python train.py --attn_scale=0.115 --init_std_up=0.0226 --weight_decay=0.32 --train_tokens=808200000
Each number is 50 + 15 x the weight over its row's rms, rounded and kept within 0 to 99. Layers, rows and columns count from 0. The size before them is the row's rms in percent of the matrix's.

# up: layer 4 MLP up, 2048x512, rms 0.0304, rows 1386-1399, columns 0-255
# down: layer 4 MLP down (transposed), 2048x512, rms 0.0281, rows 1386-1398, columns 0-255
up1386 120:63 77 46 62 52 47 41 63 54 65 48 52 51 38 65 55 33 42 51 76 62 55 58 56 49 59 27 37 50 40 52 28 60 79 60 60 71 52 37 73 61 56 47 63 53 75 60 57 29 73 30 37 18 57 58 43 40 57 45 10 62 38 60 68 51 45 44 55 58 79 57 45 74 75 63 37 50 52 45 43 60 73 59 45 39 45 42 63 72 47 53 39 57 58 47 29 36 46 28 72 45 29 46 38 46 55 52 16 53 28 56 56 18 49 56 55 56 62 60 39 17 35 54 41 72 34 69 39 31 17 79 54 32 60 50 39 40 51 64 64 41 58 37 27 41 40 46 22 32 55 62 69 69 45 56 29 66 51 90 61 44 44 46 59 49 37 43 63 50 66 65 43 30 44 19 46 46 33 33 55 70 35 67 53 48 44 48 47 55 32 99 35 41 67 47 33 49 66 48 43 49 72 49 44 76 41 48 49 39 41 70 27 32 47 25 56 57 51 88 66 33 72 39 46 66 44 45 27 59 58 62 63 50 24 61 40 53 61 63 58 52 19 42 41 49 71 63 43 42 39 43 60 56 48 39 43
down1386 118:57 51 14 47 68 56 62 53 15 59 51 44 37 55 58 59 51 55 55 27 62 60 40 54 46 49 46 46 65 49 57 42 58 58 48 06 73 28 47 40 28 49 52 30 29 21 39 46 50 42 72 86 48 40 54 40 67 29 70 99 58 28 70 45 49 48 25 39 43 74 50 35 35 39 73 45 74 42 59 46 19 38 89 40 32 57 44 55 51 63 63 31 37 58 35 56 22 36 55 51 99 41 65 55 71 65 60 64 42 61 42 48 76 36 48 53 33 37 54 52 60 52 49 52 61 87 41 44 23 69 37 52 61 40 43 41 59 35 47 40 65 42 45 35 49 55 45 51 36 37 54 70 26 12 37 27 56 59 64 59 23 50 57 54 42 33 69 39 39 32 39 71 49 70 65 20 52 44 32 54 43 48 73 74 27 56 52 58 59 59 53 63 51 48 76 46 63 42 45 50 35 68 39 55 61 61 55 61 47 63 73 08 41 43 33 66 51 59 34 54 44 62 59 68 61 48 59 34 70 67 54 52 82 54 69 56 48 44 75 63 61 69 59 49 57 50 46 48 20 82 34 58 50 32 52 54
up1387 098:41 53 39 34 62 32 42 62 39 62 20 46 18 32 21 31 54 42 33 42 24 52 35 42 77 22 60 34 59 49 62 46 74 34 39 26 41 64 68 67 36 69 50 47 43 67 48 70 44 56 16 38 73 40 73 59 69 51 63 43 31 48 38 21 36 48 82 36 42 69 34 85 50 47 41 59 51 60 56 34 52 53 58 38 35 56 69 63 43 60 54 33 33 66 38 34 37 48 59 57 37 96 61 37 53 34 62 54 51 38 52 45 20 61 38 62 52 55 45 41 53 64 44 52 50 54 53 64 46 44 44 39 32 56 50 65 32 40 45 74 55 70 59 12 52 43 25 51 47 44 16 61 24 84 24 62 43 52 90 53 26 35 58 60 43 37 85 65 59 58 17 59 53 33 55 52 65 34 55 49 50 61 69 64 52 80 50 59 67 77 39 38 36 40 42 64 40 76 62 31 62 69 87 39 34 61 15 46 50 55 48 46 34 53 46 68 37 31 31 33 54 61 72 54 26 30 34 47 51 43 48 54 50 75 27 53 59 57 32 70 61 35 48 55 61 20 67 74 64 60 60 56 51 52 54 38
down1387 095:56 36 48 52 22 67 67 82 29 66 32 52 59 51 60 77 55 60 41 49 69 36 54 53 51 43 65 49 71 69 39 36 62 37 23 36 55 68 46 59 54 26 62 56 52 45 28 34 45 37 28 67 76 57 23 47 49 41 45 54 53 91 43 29 24 57 78 54 53 53 43 59 73 64 07 59 70 60 17 62 52 43 53 48 43 32 37 48 31 60 58 46 42 42 40 46 32 26 41 79 48 26 38 37 73 27 60 52 73 37 24 66 27 45 45 74 38 36 62 40 62 51 54 77 69 54 15 63 51 36 24 79 36 32 49 41 49 45 53 50 41 44 38 52 33 79 77 33 64 64 46 40 22 58 67 27 51 73 37 33 70 60 37 43 17 32 35 47 52 53 56 69 48 60 46 46 54 48 32 51 46 37 72 37 32 65 32 47 34 50 36 37 35 61 56 62 34 21 17 41 55 42 26 78 33 51 75 47 64 63 43 31 28 34 38 62 52 59 46 28 59 42 51 56 64 48 34 70 75 66 81 68 66 43 45 47 64 32 92 41 42 60 51 48 52 47 44 70 99 77 40 79 59 28 38 62
up1388 111:77 56 24 41 53 40 75 35 41 70 35 29 49 39 45 40 58 40 37 58 52 55 36 50 38 25 57 38 54 21 80 53 46 61 40 57 79 41 75 09 45 45 56 60 42 42 52 61 56 63 49 74 38 60 53 40 33 48 35 23 43 51 67 51 76 30 46 56 83 63 52 43 59 74 54 32 59 63 69 46 53 63 42 76 42 59 54 67 38 41 56 60 37 26 44 54 49 78 55 54 09 60 65 29 52 69 48 50 71 25 48 82 48 61 33 65 50 55 48 48 75 46 37 35 50 61 64 54 31 38 55 67 64 25 45 50 66 48 62 57 41 67 43 72 49 50 63 31 40 45 59 57 82 63 42 31 44 40 53 45 57 38 33 60 35 47 54 54 29 55 64 59 35 26 24 55 84 41 36 34 74 65 24 43 34 46 50 58 50 46 51 38 39 60 32 48 58 56 62 19 58 30 32 60 57 63 17 34 44 56 58 35 45 41 39 67 45 35 59 42 56 40 57 29 18 25 48 90 62 43 24 60 60 61 49 54 60 52 59 49 49 49 63 00 60 43 56 46 52 64 52 53 41 47 62 37
down1388 108:44 44 63 44 42 44 68 55 39 54 67 52 55 53 66 66 54 45 14 37 64 11 38 50 47 58 53 66 23 67 40 57 58 44 59 64 73 39 52 44 65 83 44 59 18 55 27 43 51 41 64 58 52 50 52 58 45 53 26 40 48 54 45 82 35 26 39 69 58 69 28 32 42 43 58 48 82 44 48 52 64 63 40 42 80 63 41 42 77 50 82 61 33 54 61 37 45 50 51 50 50 51 51 63 31 71 40 64 55 30 29 65 62 66 54 53 54 58 36 31 35 62 19 77 63 55 52 69 51 48 62 58 36 54 50 64 33 46 42 32 80 63 48 53 50 56 55 65 47 58 41 68 33 37 72 44 53 45 57 53 47 47 61 78 32 51 64 48 35 69 05 39 50 31 77 48 47 70 37 55 41 30 57 60 72 51 43 45 53 53 48 45 47 43 53 25 61 54 54 20 38 75 35 72 56 44 70 46 48 70 34 39 56 68 35 71 35 26 51 66 47 55 25 45 38 72 52 12 42 34 44 50 73 85 54 42 50 58 49 23 50 43 44 39 53 51 67 39 55 83 45 73 31 55 57 36
up1389 102:60 46 41 30 46 54 50 60 48 59 39 51 63 52 75 40 67 31 41 69 32 62 46 37 54 25 50 45 28 32 51 57 84 51 62 39 58 50 70 48 24 50 52 41 57 45 31 80 37 68 26 44 65 39 68 51 57 60 61 47 74 49 46 63 51 54 25 30 51 69 28 76 51 45 62 50 42 64 84 56 55 54 45 66 39 51 46 60 45 25 48 54 27 00 55 60 66 39 71 45 58 79 54 42 36 62 46 63 37 32 50 57 33 45 24 76 69 68 60 43 49 40 46 21 60 20 36 46 32 36 50 81 59 34 57 46 41 38 55 50 29 65 44 63 83 36 63 66 47 65 57 66 47 38 40 51 48 50 70 62 83 44 39 66 40 17 50 73 81 48 29 57 63 56 08 58 39 54 41 48 63 71 51 44 35 41 55 66 53 60 33 61 58 60 23 39 52 60 44 29 31 55 59 20 62 51 85 71 42 42 54 30 48 43 24 45 40 78 53 55 87 36 83 43 37 13 47 58 25 53 65 71 68 75 53 48 49 52 35 53 43 46 39 62 62 49 63 65 52 06 70 46 62 71 54 44
down1389 105:59 42 10 22 46 63 54 32 34 61 62 46 39 49 66 18 40 63 29 42 37 34 55 32 26 36 37 65 32 84 58 66 37 31 49 36 49 54 55 41 62 73 90 59 68 45 46 50 69 24 47 23 57 50 62 59 49 40 32 56 21 59 61 61 74 53 39 52 40 83 56 58 40 56 50 41 38 32 73 36 74 42 49 50 68 57 29 45 41 50 59 60 37 57 57 54 46 61 44 61 41 56 11 56 42 44 64 53 39 46 57 44 79 39 34 58 43 48 67 63 56 36 63 73 40 47 45 41 27 83 60 58 56 63 22 37 59 50 89 41 65 49 32 48 49 54 56 38 29 51 36 54 61 58 34 55 49 63 83 46 17 83 71 57 82 48 43 21 32 41 56 70 28 55 59 61 33 35 42 45 49 28 34 20 63 62 38 42 60 54 60 59 68 56 59 38 56 52 33 57 49 57 18 81 45 45 22 89 52 53 54 68 35 51 44 51 52 53 55 61 32 42 37 68 79 70 60 45 23 73 21 59 56 66 78 43 44 66 31 44 48 36 69 52 48 53 50 41 35 53 19 38 42 57 45 38
up1390 112:61 58 41 34 62 43 48 45 67 68 48 44 36 44 29 45 50 52 60 70 46 45 71 35 36 38 63 48 47 48 70 58 42 42 54 17 56 63 44 34 34 81 30 55 71 36 51 73 37 35 00 45 64 42 47 51 53 52 21 40 79 49 69 28 70 59 34 59 82 29 51 50 51 54 57 58 55 60 42 47 57 33 46 57 20 38 26 36 23 61 54 36 53 57 59 43 48 57 37 55 50 35 43 60 41 64 53 53 37 61 52 74 43 50 56 31 51 51 72 41 78 28 33 76 65 53 58 43 46 20 65 43 43 63 45 43 73 51 53 58 36 39 46 29 45 43 56 54 37 45 14 39 29 45 78 16 51 45 41 46 34 74 48 47 31 54 56 59 40 36 47 44 47 41 70 15 43 80 65 53 47 56 51 68 52 65 28 77 62 52 58 36 68 62 62 28 39 60 56 55 44 50 58 27 42 40 33 66 46 61 29 62 09 42 64 47 63 61 46 65 78 66 63 57 68 42 53 44 37 56 58 76 61 40 54 64 46 49 46 40 48 38 13 45 49 21 85 71 51 36 48 70 62 59 48 49
down1390 114:18 51 41 77 39 34 47 56 72 54 56 53 44 52 66 55 16 80 41 05 49 42 56 45 49 64 56 50 50 34 35 43 37 55 31 56 49 31 39 50 76 64 61 36 50 55 57 52 50 38 78 58 35 35 62 44 46 35 56 69 31 50 53 59 49 50 40 21 49 47 60 41 65 39 52 42 45 40 74 34 45 77 33 53 55 44 66 44 72 34 22 48 33 63 51 82 83 67 59 41 58 67 49 59 62 53 56 36 32 63 63 51 59 43 63 40 35 55 49 37 52 53 61 61 47 22 56 32 48 56 46 73 22 92 42 36 27 70 47 31 77 37 29 67 74 48 40 38 45 65 37 89 37 67 57 47 41 72 57 50 35 32 56 67 53 57 27 60 10 77 23 48 22 54 53 53 31 40 32 44 37 62 13 53 59 44 37 35 43 64 47 48 70 46 54 41 85 47 38 41 35 71 46 34 33 60 19 49 64 53 61 79 58 61 58 40 25 45 51 59 31 44 71 55 45 58 52 48 56 32 35 22 85 65 45 76 35 20 57 65 66 48 66 54 41 37 58 54 46 60 17 62 66 51 47 59
up1391 099:70 63 30 51 66 55 57 64 51 29 59 29 58 66 43 61 34 33 66 45 50 70 77 53 53 26 50 40 33 71 49 48 42 79 53 48 46 72 61 40 62 54 45 46 40 71 52 51 64 41 33 76 54 45 65 44 52 61 55 58 71 50 47 48 30 53 65 74 34 84 43 80 59 33 46 30 63 80 56 36 66 51 74 42 37 59 51 55 76 60 55 79 61 52 38 46 44 38 23 34 40 37 53 40 55 52 41 44 62 66 70 40 84 60 46 42 74 47 63 54 76 49 44 31 50 43 71 60 88 34 36 29 50 48 44 62 65 23 43 32 28 46 44 36 47 64 55 60 55 25 36 47 43 78 58 65 65 61 41 31 17 57 32 24 46 57 31 23 71 39 42 35 40 61 53 71 63 44 61 41 18 64 57 57 59 60 37 63 64 57 45 47 49 46 50 31 78 42 64 67 54 35 61 43 69 48 52 48 40 61 73 82 61 33 43 56 33 78 48 45 59 67 58 65 60 22 49 31 45 47 53 34 52 55 48 64 52 49 15 41 70 63 45 38 55 70 74 54 41 30 61 81 57 75 42 30
down1391 102:68 52 64 58 53 47 41 47 48 31 85 63 46 39 71 40 37 59 47 58 74 57 31 73 39 48 49 57 45 64 35 37 67 32 39 74 29 64 55 56 62 29 55 33 67 04 40 43 55 51 52 60 53 29 72 38 66 30 58 51 48 58 25 33 61 50 37 48 37 42 51 46 50 68 27 47 42 19 32 65 44 66 56 68 55 55 53 54 58 42 53 44 29 70 67 73 40 60 62 68 45 58 34 58 45 30 34 52 35 39 57 58 35 45 15 42 36 49 61 73 23 42 68 60 26 56 22 44 33 17 19 73 78 25 70 29 45 36 41 70 45 48 61 42 61 60 52 33 38 71 34 38 36 40 42 07 35 46 40 20 30 51 84 37 31 78 40 36 68 58 67 67 47 83 67 47 33 45 40 69 31 34 60 57 27 19 26 49 41 25 64 59 18 41 33 45 56 33 49 56 43 45 49 62 49 54 59 51 41 38 39 37 45 60 51 47 37 51 33 78 08 72 92 45 55 42 30 39 60 37 48 51 74 37 63 64 34 30 74 44 45 62 53 61 29 47 87 46 68 42 67 61 40 57 59 41
up1392 098:39 49 54 57 53 42 35 50 29 25 40 39 14 58 42 33 36 68 49 46 37 56 83 44 47 33 39 52 40 77 51 64 35 55 64 50 42 72 41 28 31 54 50 67 35 61 64 74 21 32 54 37 54 53 17 22 55 25 52 25 27 37 39 73 52 87 41 42 50 57 40 49 85 36 39 46 38 73 62 60 45 46 53 70 66 51 44 21 38 20 06 46 36 55 36 34 46 78 52 62 71 50 51 58 67 36 20 35 37 47 61 50 52 47 42 54 71 62 53 47 54 38 34 42 39 45 62 39 58 61 44 54 71 40 70 38 38 63 50 36 29 29 72 74 62 99 38 35 50 79 62 50 54 34 58 64 58 43 55 54 41 33 32 49 66 62 64 77 59 46 33 48 51 48 40 70 51 69 55 50 29 68 40 73 30 62 62 45 59 73 47 48 55 63 86 46 55 19 80 61 47 44 55 45 64 83 51 72 44 52 42 52 40 53 29 29 64 57 55 81 73 55 52 59 49 65 28 44 43 45 57 42 26 48 40 24 41 38 28 75 39 55 50 40 57 49 31 35 63 48 61 48 28 75 66 52
down1392 093:74 70 49 51 33 29 36 48 43 50 58 79 73 64 38 55 60 37 67 61 43 68 34 53 47 36 56 35 53 71 34 62 51 40 54 60 67 47 88 69 55 61 36 48 74 71 58 42 22 31 40 46 64 69 70 64 38 25 41 34 38 64 57 38 41 25 58 45 54 69 44 51 45 45 62 55 70 67 66 50 40 58 63 54 44 46 56 50 51 62 37 56 55 29 64 56 48 28 18 59 58 55 52 41 61 47 33 13 47 41 46 73 51 69 42 51 61 61 33 70 39 55 56 30 58 44 61 60 59 36 46 47 53 56 49 62 41 59 41 59 65 48 49 32 51 39 54 48 64 64 25 44 47 50 47 26 70 69 64 41 88 41 43 55 50 53 87 51 34 55 33 25 60 38 36 54 55 22 44 47 52 83 33 41 75 50 70 45 44 67 47 59 39 57 46 40 16 51 35 68 47 64 40 65 52 56 19 54 48 64 81 35 57 39 56 29 61 33 39 32 61 75 09 02 53 28 68 70 33 41 41 67 40 46 35 59 54 50 77 41 58 59 52 52 63 32 56 16 55 64 49 43 45 55 57 53
up1393 103:76 29 15 46 65 60 44 56 62 58 44 49 73 39 19 43 56 46 37 49 49 57 88 62 35 59 52 99 72 79 78 41 29 29 54 46 63 48 31 36 36 49 57 41 57 42 87 45 53 61 62 70 58 49 48 34 34 27 59 59 63 48 54 66 39 36 33 62 48 54 67 52 74 49 83 66 38 38 51 28 35 41 61 43 43 49 36 65 60 67 39 28 47 59 33 41 46 38 53 58 29 53 59 43 45 67 43 39 81 55 65 47 44 39 73 35 44 48 29 53 40 24 48 69 59 44 52 47 68 51 45 40 61 46 52 68 45 36 52 41 46 54 54 41 50 59 40 62 68 27 49 43 54 43 45 21 44 30 55 44 33 33 33 65 30 42 63 41 67 56 19 58 59 54 53 60 70 40 48 38 62 56 32 61 50 49 70 43 47 55 19 53 51 66 36 43 44 61 51 61 65 49 45 52 39 54 51 37 32 99 73 46 60 53 20 41 54 45 47 63 55 47 21 68 33 57 29 41 35 55 37 28 12 43 32 65 41 71 37 52 68 55 38 22 62 51 53 39 69 43 80 59 59 45 67 57
down1393 104:80 45 69 41 47 55 80 36 39 64 54 45 56 81 84 72 50 62 54 28 41 37 49 56 37 50 52 64 49 49 35 56 45 46 63 46 43 21 59 65 53 54 35 41 61 41 09 46 46 39 67 62 46 43 53 57 25 49 51 56 47 63 25 62 42 69 47 54 42 57 49 78 17 37 15 50 51 49 52 46 29 56 43 44 67 42 48 23 30 57 55 39 55 48 54 28 64 56 52 71 17 40 59 58 47 37 52 54 65 78 29 68 52 45 68 74 51 54 54 47 36 66 44 51 53 51 41 51 55 77 30 43 77 54 71 36 65 39 61 36 66 44 28 75 36 47 48 46 47 78 75 46 73 40 65 39 67 51 64 48 55 32 45 38 48 28 40 42 53 83 35 36 65 48 31 28 83 48 55 25 14 34 32 21 66 50 36 36 71 78 47 41 22 77 71 17 66 36 43 52 52 70 39 42 51 66 41 39 78 52 70 71 62 55 36 16 48 55 72 64 39 42 49 71 41 78 46 71 26 73 43 66 63 70 46 39 63 57 39 41 42 44 56 26 46 48 60 68 54 51 39 58 62 70 70 59
up1394 099:40 53 52 43 38 22 72 53 66 54 20 52 52 64 42 53 53 38 37 68 48 77 74 51 49 43 59 56 77 19 56 40 46 60 54 52 60 44 25 67 39 51 49 63 60 47 82 73 67 55 42 49 49 54 61 58 35 49 33 61 48 46 54 49 06 61 39 70 69 57 57 58 31 12 32 53 42 68 72 62 61 50 65 28 31 59 42 53 39 43 74 22 35 16 50 47 40 65 24 54 26 49 77 64 63 46 79 45 69 23 60 98 44 34 57 64 39 83 24 37 38 44 50 72 29 58 51 15 53 58 65 62 43 49 38 72 47 55 34 65 52 64 21 48 57 68 67 84 59 66 51 53 37 38 45 18 42 53 39 34 59 30 57 43 54 38 30 42 66 45 46 60 37 55 59 47 52 44 29 32 75 53 43 14 38 56 69 50 37 76 53 72 44 63 45 35 83 55 49 40 36 76 74 25 36 37 61 73 54 34 26 25 32 43 38 29 54 57 47 00 41 38 34 27 35 30 71 33 59 48 36 37 65 32 29 57 54 28 33 48 50 64 54 21 39 26 48 52 55 23 24 54 44 47 39 86
down1394 096:82 64 72 53 66 24 59 45 55 56 40 58 89 32 68 70 49 64 39 67 64 52 44 40 19 70 33 82 50 57 68 47 47 72 88 66 54 24 67 48 57 62 60 80 61 46 45 50 24 45 76 61 62 47 54 30 36 37 34 47 49 53 67 49 44 46 47 45 30 33 63 82 63 59 56 61 59 20 60 43 60 37 55 64 37 34 59 50 80 45 40 62 34 69 52 49 49 83 33 56 38 48 02 46 58 67 68 32 21 53 30 28 75 36 58 45 31 56 70 54 42 69 47 73 43 60 63 31 40 31 80 63 66 50 48 66 67 59 31 23 42 55 60 71 51 71 25 37 44 33 75 58 60 62 33 59 61 28 47 28 17 36 56 44 87 29 46 73 69 51 43 44 38 39 62 41 45 29 52 48 32 27 39 60 40 20 44 71 39 42 54 72 61 54 49 72 59 45 69 67 20 63 40 60 51 49 70 58 41 67 31 30 47 55 65 34 31 40 68 61 60 73 63 50 69 59 65 65 43 29 41 50 23 52 68 59 45 75 69 47 43 59 56 43 72 79 77 62 42 47 33 81 42 35 46 55
up1395 089:63 43 61 57 54 29 53 46 39 48 64 61 51 46 42 40 50 66 45 60 44 68 63 67 32 53 49 10 43 41 53 42 37 26 60 37 65 58 50 67 16 41 43 58 78 38 72 65 58 43 74 65 53 35 38 60 40 54 74 57 31 56 38 48 59 78 29 28 65 61 67 44 40 42 22 64 44 57 65 28 60 38 50 69 42 57 53 30 35 65 49 25 42 27 40 40 64 28 48 47 54 69 82 65 18 63 35 69 43 00 61 70 23 68 31 34 46 47 41 48 51 62 38 58 37 43 48 60 86 81 40 87 11 60 37 69 42 43 26 55 36 67 50 52 41 65 59 72 95 81 55 61 44 43 86 46 47 46 78 48 61 54 68 64 72 57 64 34 39 90 53 35 43 41 62 28 28 44 44 26 53 58 45 35 58 45 51 29 60 72 42 58 66 39 43 21 65 64 73 53 53 31 50 32 48 48 37 50 40 64 60 57 21 68 61 63 74 49 76 34 50 60 37 39 46 64 64 39 56 45 34 72 93 26 50 60 53 57 47 67 48 63 68 43 41 61 58 65 44 44 61 54 37 35 41 41
down1395 093:41 48 38 32 53 52 50 61 62 50 32 41 52 49 42 55 40 55 54 49 60 32 38 52 54 23 57 43 49 72 48 36 63 82 23 45 34 61 74 66 44 50 25 43 41 47 43 40 37 63 66 54 62 53 56 58 49 51 51 49 31 59 55 67 62 01 71 66 30 70 58 31 51 45 47 50 13 37 58 65 61 38 44 80 57 44 63 54 45 42 68 48 47 60 35 17 24 57 42 49 55 59 56 38 29 46 37 55 64 71 67 30 52 59 86 45 42 53 51 49 54 64 74 70 61 30 64 56 38 43 68 46 57 45 65 42 66 36 43 41 46 42 42 38 54 46 66 34 34 48 06 62 63 61 34 40 57 40 47 34 23 60 48 42 50 74 72 61 43 38 51 62 39 27 24 50 73 38 57 36 29 60 48 51 30 38 68 62 55 46 60 67 71 53 50 64 43 48 66 41 70 58 61 68 44 67 58 67 58 59 78 52 49 26 20 37 18 41 53 63 47 66 57 51 46 69 49 81 55 60 69 50 39 19 66 51 75 58 18 24 38 42 53 75 56 40 52 19 60 53 24 39 45 67 58 74
up1396 127:82 46 55 08 59 65 61 72 43 68 40 58 41 41 23 56 47 37 23 52 71 51 66 61 72 61 52 33 66 76 71 24 57 38 60 45 49 79 37 59 56 34 41 71 59 38 64 53 37 44 27 58 39 53 41 24 45 60 58 64 73 29 32 57 36 55 32 35 54 51 39 57 34 71 23 40 55 47 31 58 60 41 48 66 67 54 34 66 58 52 08 37 55 43 91 51 60 38 38 49 29 72 64 43 71 35 57 56 40 36 59 56 67 46 41 29 40 63 36 23 54 53 08 53 86 32 45 74 58 57 45 59 75 28 20 28 68 47 63 63 61 36 68 46 71 50 54 63 70 41 45 36 64 39 49 38 58 40 42 59 55 26 24 40 59 68 60 71 63 56 62 50 68 33 68 49 43 65 56 27 65 40 27 50 35 74 37 54 56 45 64 38 26 39 47 49 58 29 22 29 71 53 46 47 72 68 76 59 45 83 67 51 29 64 33 43 48 49 63 46 31 42 80 58 23 45 39 63 47 48 42 36 48 52 44 62 83 63 61 43 31 43 56 46 46 36 48 61 47 66 44 49 36 50 60 39
down1396 121:34 46 61 35 26 53 46 47 49 66 48 58 15 63 52 38 35 46 52 62 54 26 47 58 80 49 43 38 31 52 71 36 54 29 13 69 42 42 46 38 62 41 55 45 29 33 52 39 60 28 38 84 59 43 41 43 66 69 32 28 36 61 32 46 56 58 51 39 42 29 40 43 22 76 46 53 07 56 24 45 83 38 35 30 14 53 44 73 39 37 43 81 39 37 59 54 73 63 68 52 25 58 35 41 31 33 42 60 31 54 56 75 59 60 40 49 47 43 72 46 62 54 52 51 34 60 49 72 61 74 56 53 47 60 54 43 42 61 73 60 41 57 40 45 58 51 61 50 92 59 54 31 75 47 64 66 41 43 42 56 50 65 37 68 29 39 34 42 58 17 39 31 46 46 48 42 80 46 58 71 28 34 44 50 30 29 27 52 13 43 34 36 46 79 44 74 50 38 69 63 57 03 29 36 48 63 92 58 26 36 68 20 44 12 57 62 38 54 46 29 50 62 51 60 59 61 32 26 65 40 33 28 24 19 68 60 21 73 60 51 49 44 40 58 53 62 29 75 74 59 65 57 46 40 54 56
up1397 099:59 29 55 63 52 31 67 58 66 49 53 44 48 40 32 54 44 40 59 67 44 62 58 62 55 64 21 52 40 58 41 42 52 45 45 60 61 53 92 50 40 25 31 58 82 33 59 34 45 64 67 69 72 46 29 48 45 44 40 25 62 31 50 48 87 50 71 43 69 37 47 58 51 55 43 45 30 60 42 59 40 24 49 38 82 37 53 53 57 20 46 25 37 51 57 54 44 51 47 58 62 32 51 53 44 65 36 54 50 06 65 77 52 45 36 54 68 51 36 54 31 77 64 39 81 53 56 38 54 50 53 33 68 70 45 69 41 66 44 80 62 70 47 80 68 63 40 83 30 57 50 45 49 72 41 47 30 29 62 58 38 57 63 13 60 40 46 58 42 48 63 31 30 48 72 12 43 66 44 29 66 44 37 28 61 51 51 57 61 44 51 72 75 52 60 52 19 58 59 09 30 40 50 56 52 39 34 49 15 46 40 42 42 52 49 51 79 62 77 40 64 58 55 35 37 32 42 44 29 31 56 50 68 34 47 31 56 63 53 57 55 32 39 39 53 44 68 67 59 42 91 72 49 57 37 81
down1397 096:46 45 49 87 12 63 40 59 43 44 48 43 31 26 34 51 44 43 49 51 59 55 54 41 73 59 49 59 68 48 18 60 45 47 67 54 48 52 45 69 55 47 50 51 53 36 32 56 46 40 30 50 66 57 48 47 48 35 99 39 73 75 51 69 38 52 22 41 78 78 25 68 41 74 66 69 44 58 50 41 64 48 14 50 40 40 39 17 47 58 50 46 47 58 57 64 41 50 58 27 75 44 41 46 62 51 47 49 88 66 52 38 39 36 41 36 52 57 44 72 43 43 25 68 59 45 16 54 25 57 63 51 21 32 41 48 40 49 36 25 44 35 56 56 41 63 35 56 43 75 79 68 49 73 13 41 52 41 64 64 56 46 70 65 53 71 59 36 36 63 26 71 47 37 61 54 50 57 50 63 46 34 88 57 41 42 42 33 55 66 59 38 38 67 49 41 19 58 46 37 47 39 25 51 75 61 41 40 50 45 40 69 82 41 38 62 39 51 46 73 37 35 45 60 61 82 66 24 62 29 58 92 62 60 78 58 39 67 62 63 74 56 41 69 37 46 29 57 59 57 27 41 63 35 46 47
up1398 094:52 55 68 22 74 54 33 76 39 78 36 22 62 49 26 34 55 46 28 29 63 58 51 68 33 47 76 34 58 61 61 43 59 58 33 47 50 44 09 60 25 52 74 84 47 43 40 57 86 36 18 51 41 46 70 47 52 23 54 42 30 16 42 24 42 63 44 28 40 52 54 81 66 53 40 42 38 64 70 31 53 38 38 35 16 44 67 53 62 47 44 40 71 40 66 56 31 82 66 57 30 63 58 37 62 32 49 49 55 59 69 46 38 77 53 57 66 58 35 47 66 80 50 63 38 64 52 65 23 46 33 48 41 48 56 29 64 70 43 49 53 51 63 37 51 36 68 62 46 46 26 33 42 41 69 41 63 41 56 34 31 26 45 77 62 56 44 63 55 40 50 54 29 67 58 31 52 48 49 39 25 60 61 56 59 54 15 69 51 55 65 52 60 30 63 33 68 41 58 28 39 51 52 37 46 81 53 66 47 46 52 45 61 44 51 71 47 33 70 58 52 42 55 82 41 62 45 61 68 69 33 40 54 56 52 36 52 53 47 42 63 32 50 55 57 46 61 57 56 56 64 41 60 73 22 34
down1398 091:56 39 49 47 45 59 63 29 55 63 64 47 14 53 64 60 74 64 66 54 39 42 42 35 58 60 63 70 26 53 17 80 59 53 72 71 61 41 61 28 55 26 22 35 47 39 54 46 20 49 69 37 52 52 34 47 77 65 44 65 36 53 60 61 84 55 61 39 45 55 47 43 33 80 41 80 57 41 45 52 62 50 67 49 78 40 59 72 37 50 59 45 25 70 64 80 63 33 30 33 71 41 50 47 35 59 43 38 51 41 34 78 57 45 33 42 35 61 57 70 55 60 43 70 80 43 53 33 58 25 76 35 47 36 17 55 62 47 64 58 71 48 33 49 57 61 32 41 46 35 63 57 49 38 46 54 66 54 54 76 66 68 36 14 24 57 46 60 27 85 23 32 56 52 53 56 74 52 40 93 52 64 56 74 41 71 78 68 56 50 56 45 25 85 50 73 50 24 49 52 72 48 53 78 60 25 50 33 76 76 39 59 42 56 49 37 36 55 43 65 60 45 66 37 74 46 56 55 30 86 65 55 60 44 70 60 44 54 55 62 39 54 56 46 39 40 66 33 46 36 43 90 67 32 53 67
up1399 095:66 71 62 50 74 37 42 57 44 50 59 52 33 63 78 14 53 61 67 77 49 47 49 43 38 64 61 50 68 59 64 45 24 68 56 40 55 74 69 55 60 29 50 46 58 61 63 80 83 32 77 55 64 57 45 44 52 29 40 43 42 56 56 60 34 64 37 47 55 52 73 60 34 46 66 27 59 71 65 39 30 43 41 46 59 68 43 30 74 28 62 67 27 19 74 44 42 60 55 37 42 61 57 59 33 76 57 57 43 60 48 47 27 62 46 48 44 30 74 57 48 61 61 38 35 46 40 43 18 42 44 57 78 26 74 25 64 45 47 67 45 36 60 28 53 32 41 49 44 48 27 36 40 67 10 37 26 42 42 83 44 65 35 69 63 16 34 40 52 38 48 46 24 33 47 58 67 71 68 51 22 43 23 61 61 47 76 54 42 55 64 76 37 63 68 56 50 61 68 25 56 47 51 62 59 70 54 46 42 48 29 43 80 09 37 28 73 60 34 59 48 43 53 67 50 48 57 47 45 44 39 26 86 29 54 47 45 42 37 54 53 60 54 53 50 53 72 55 36 63 48 52 66 68 35 59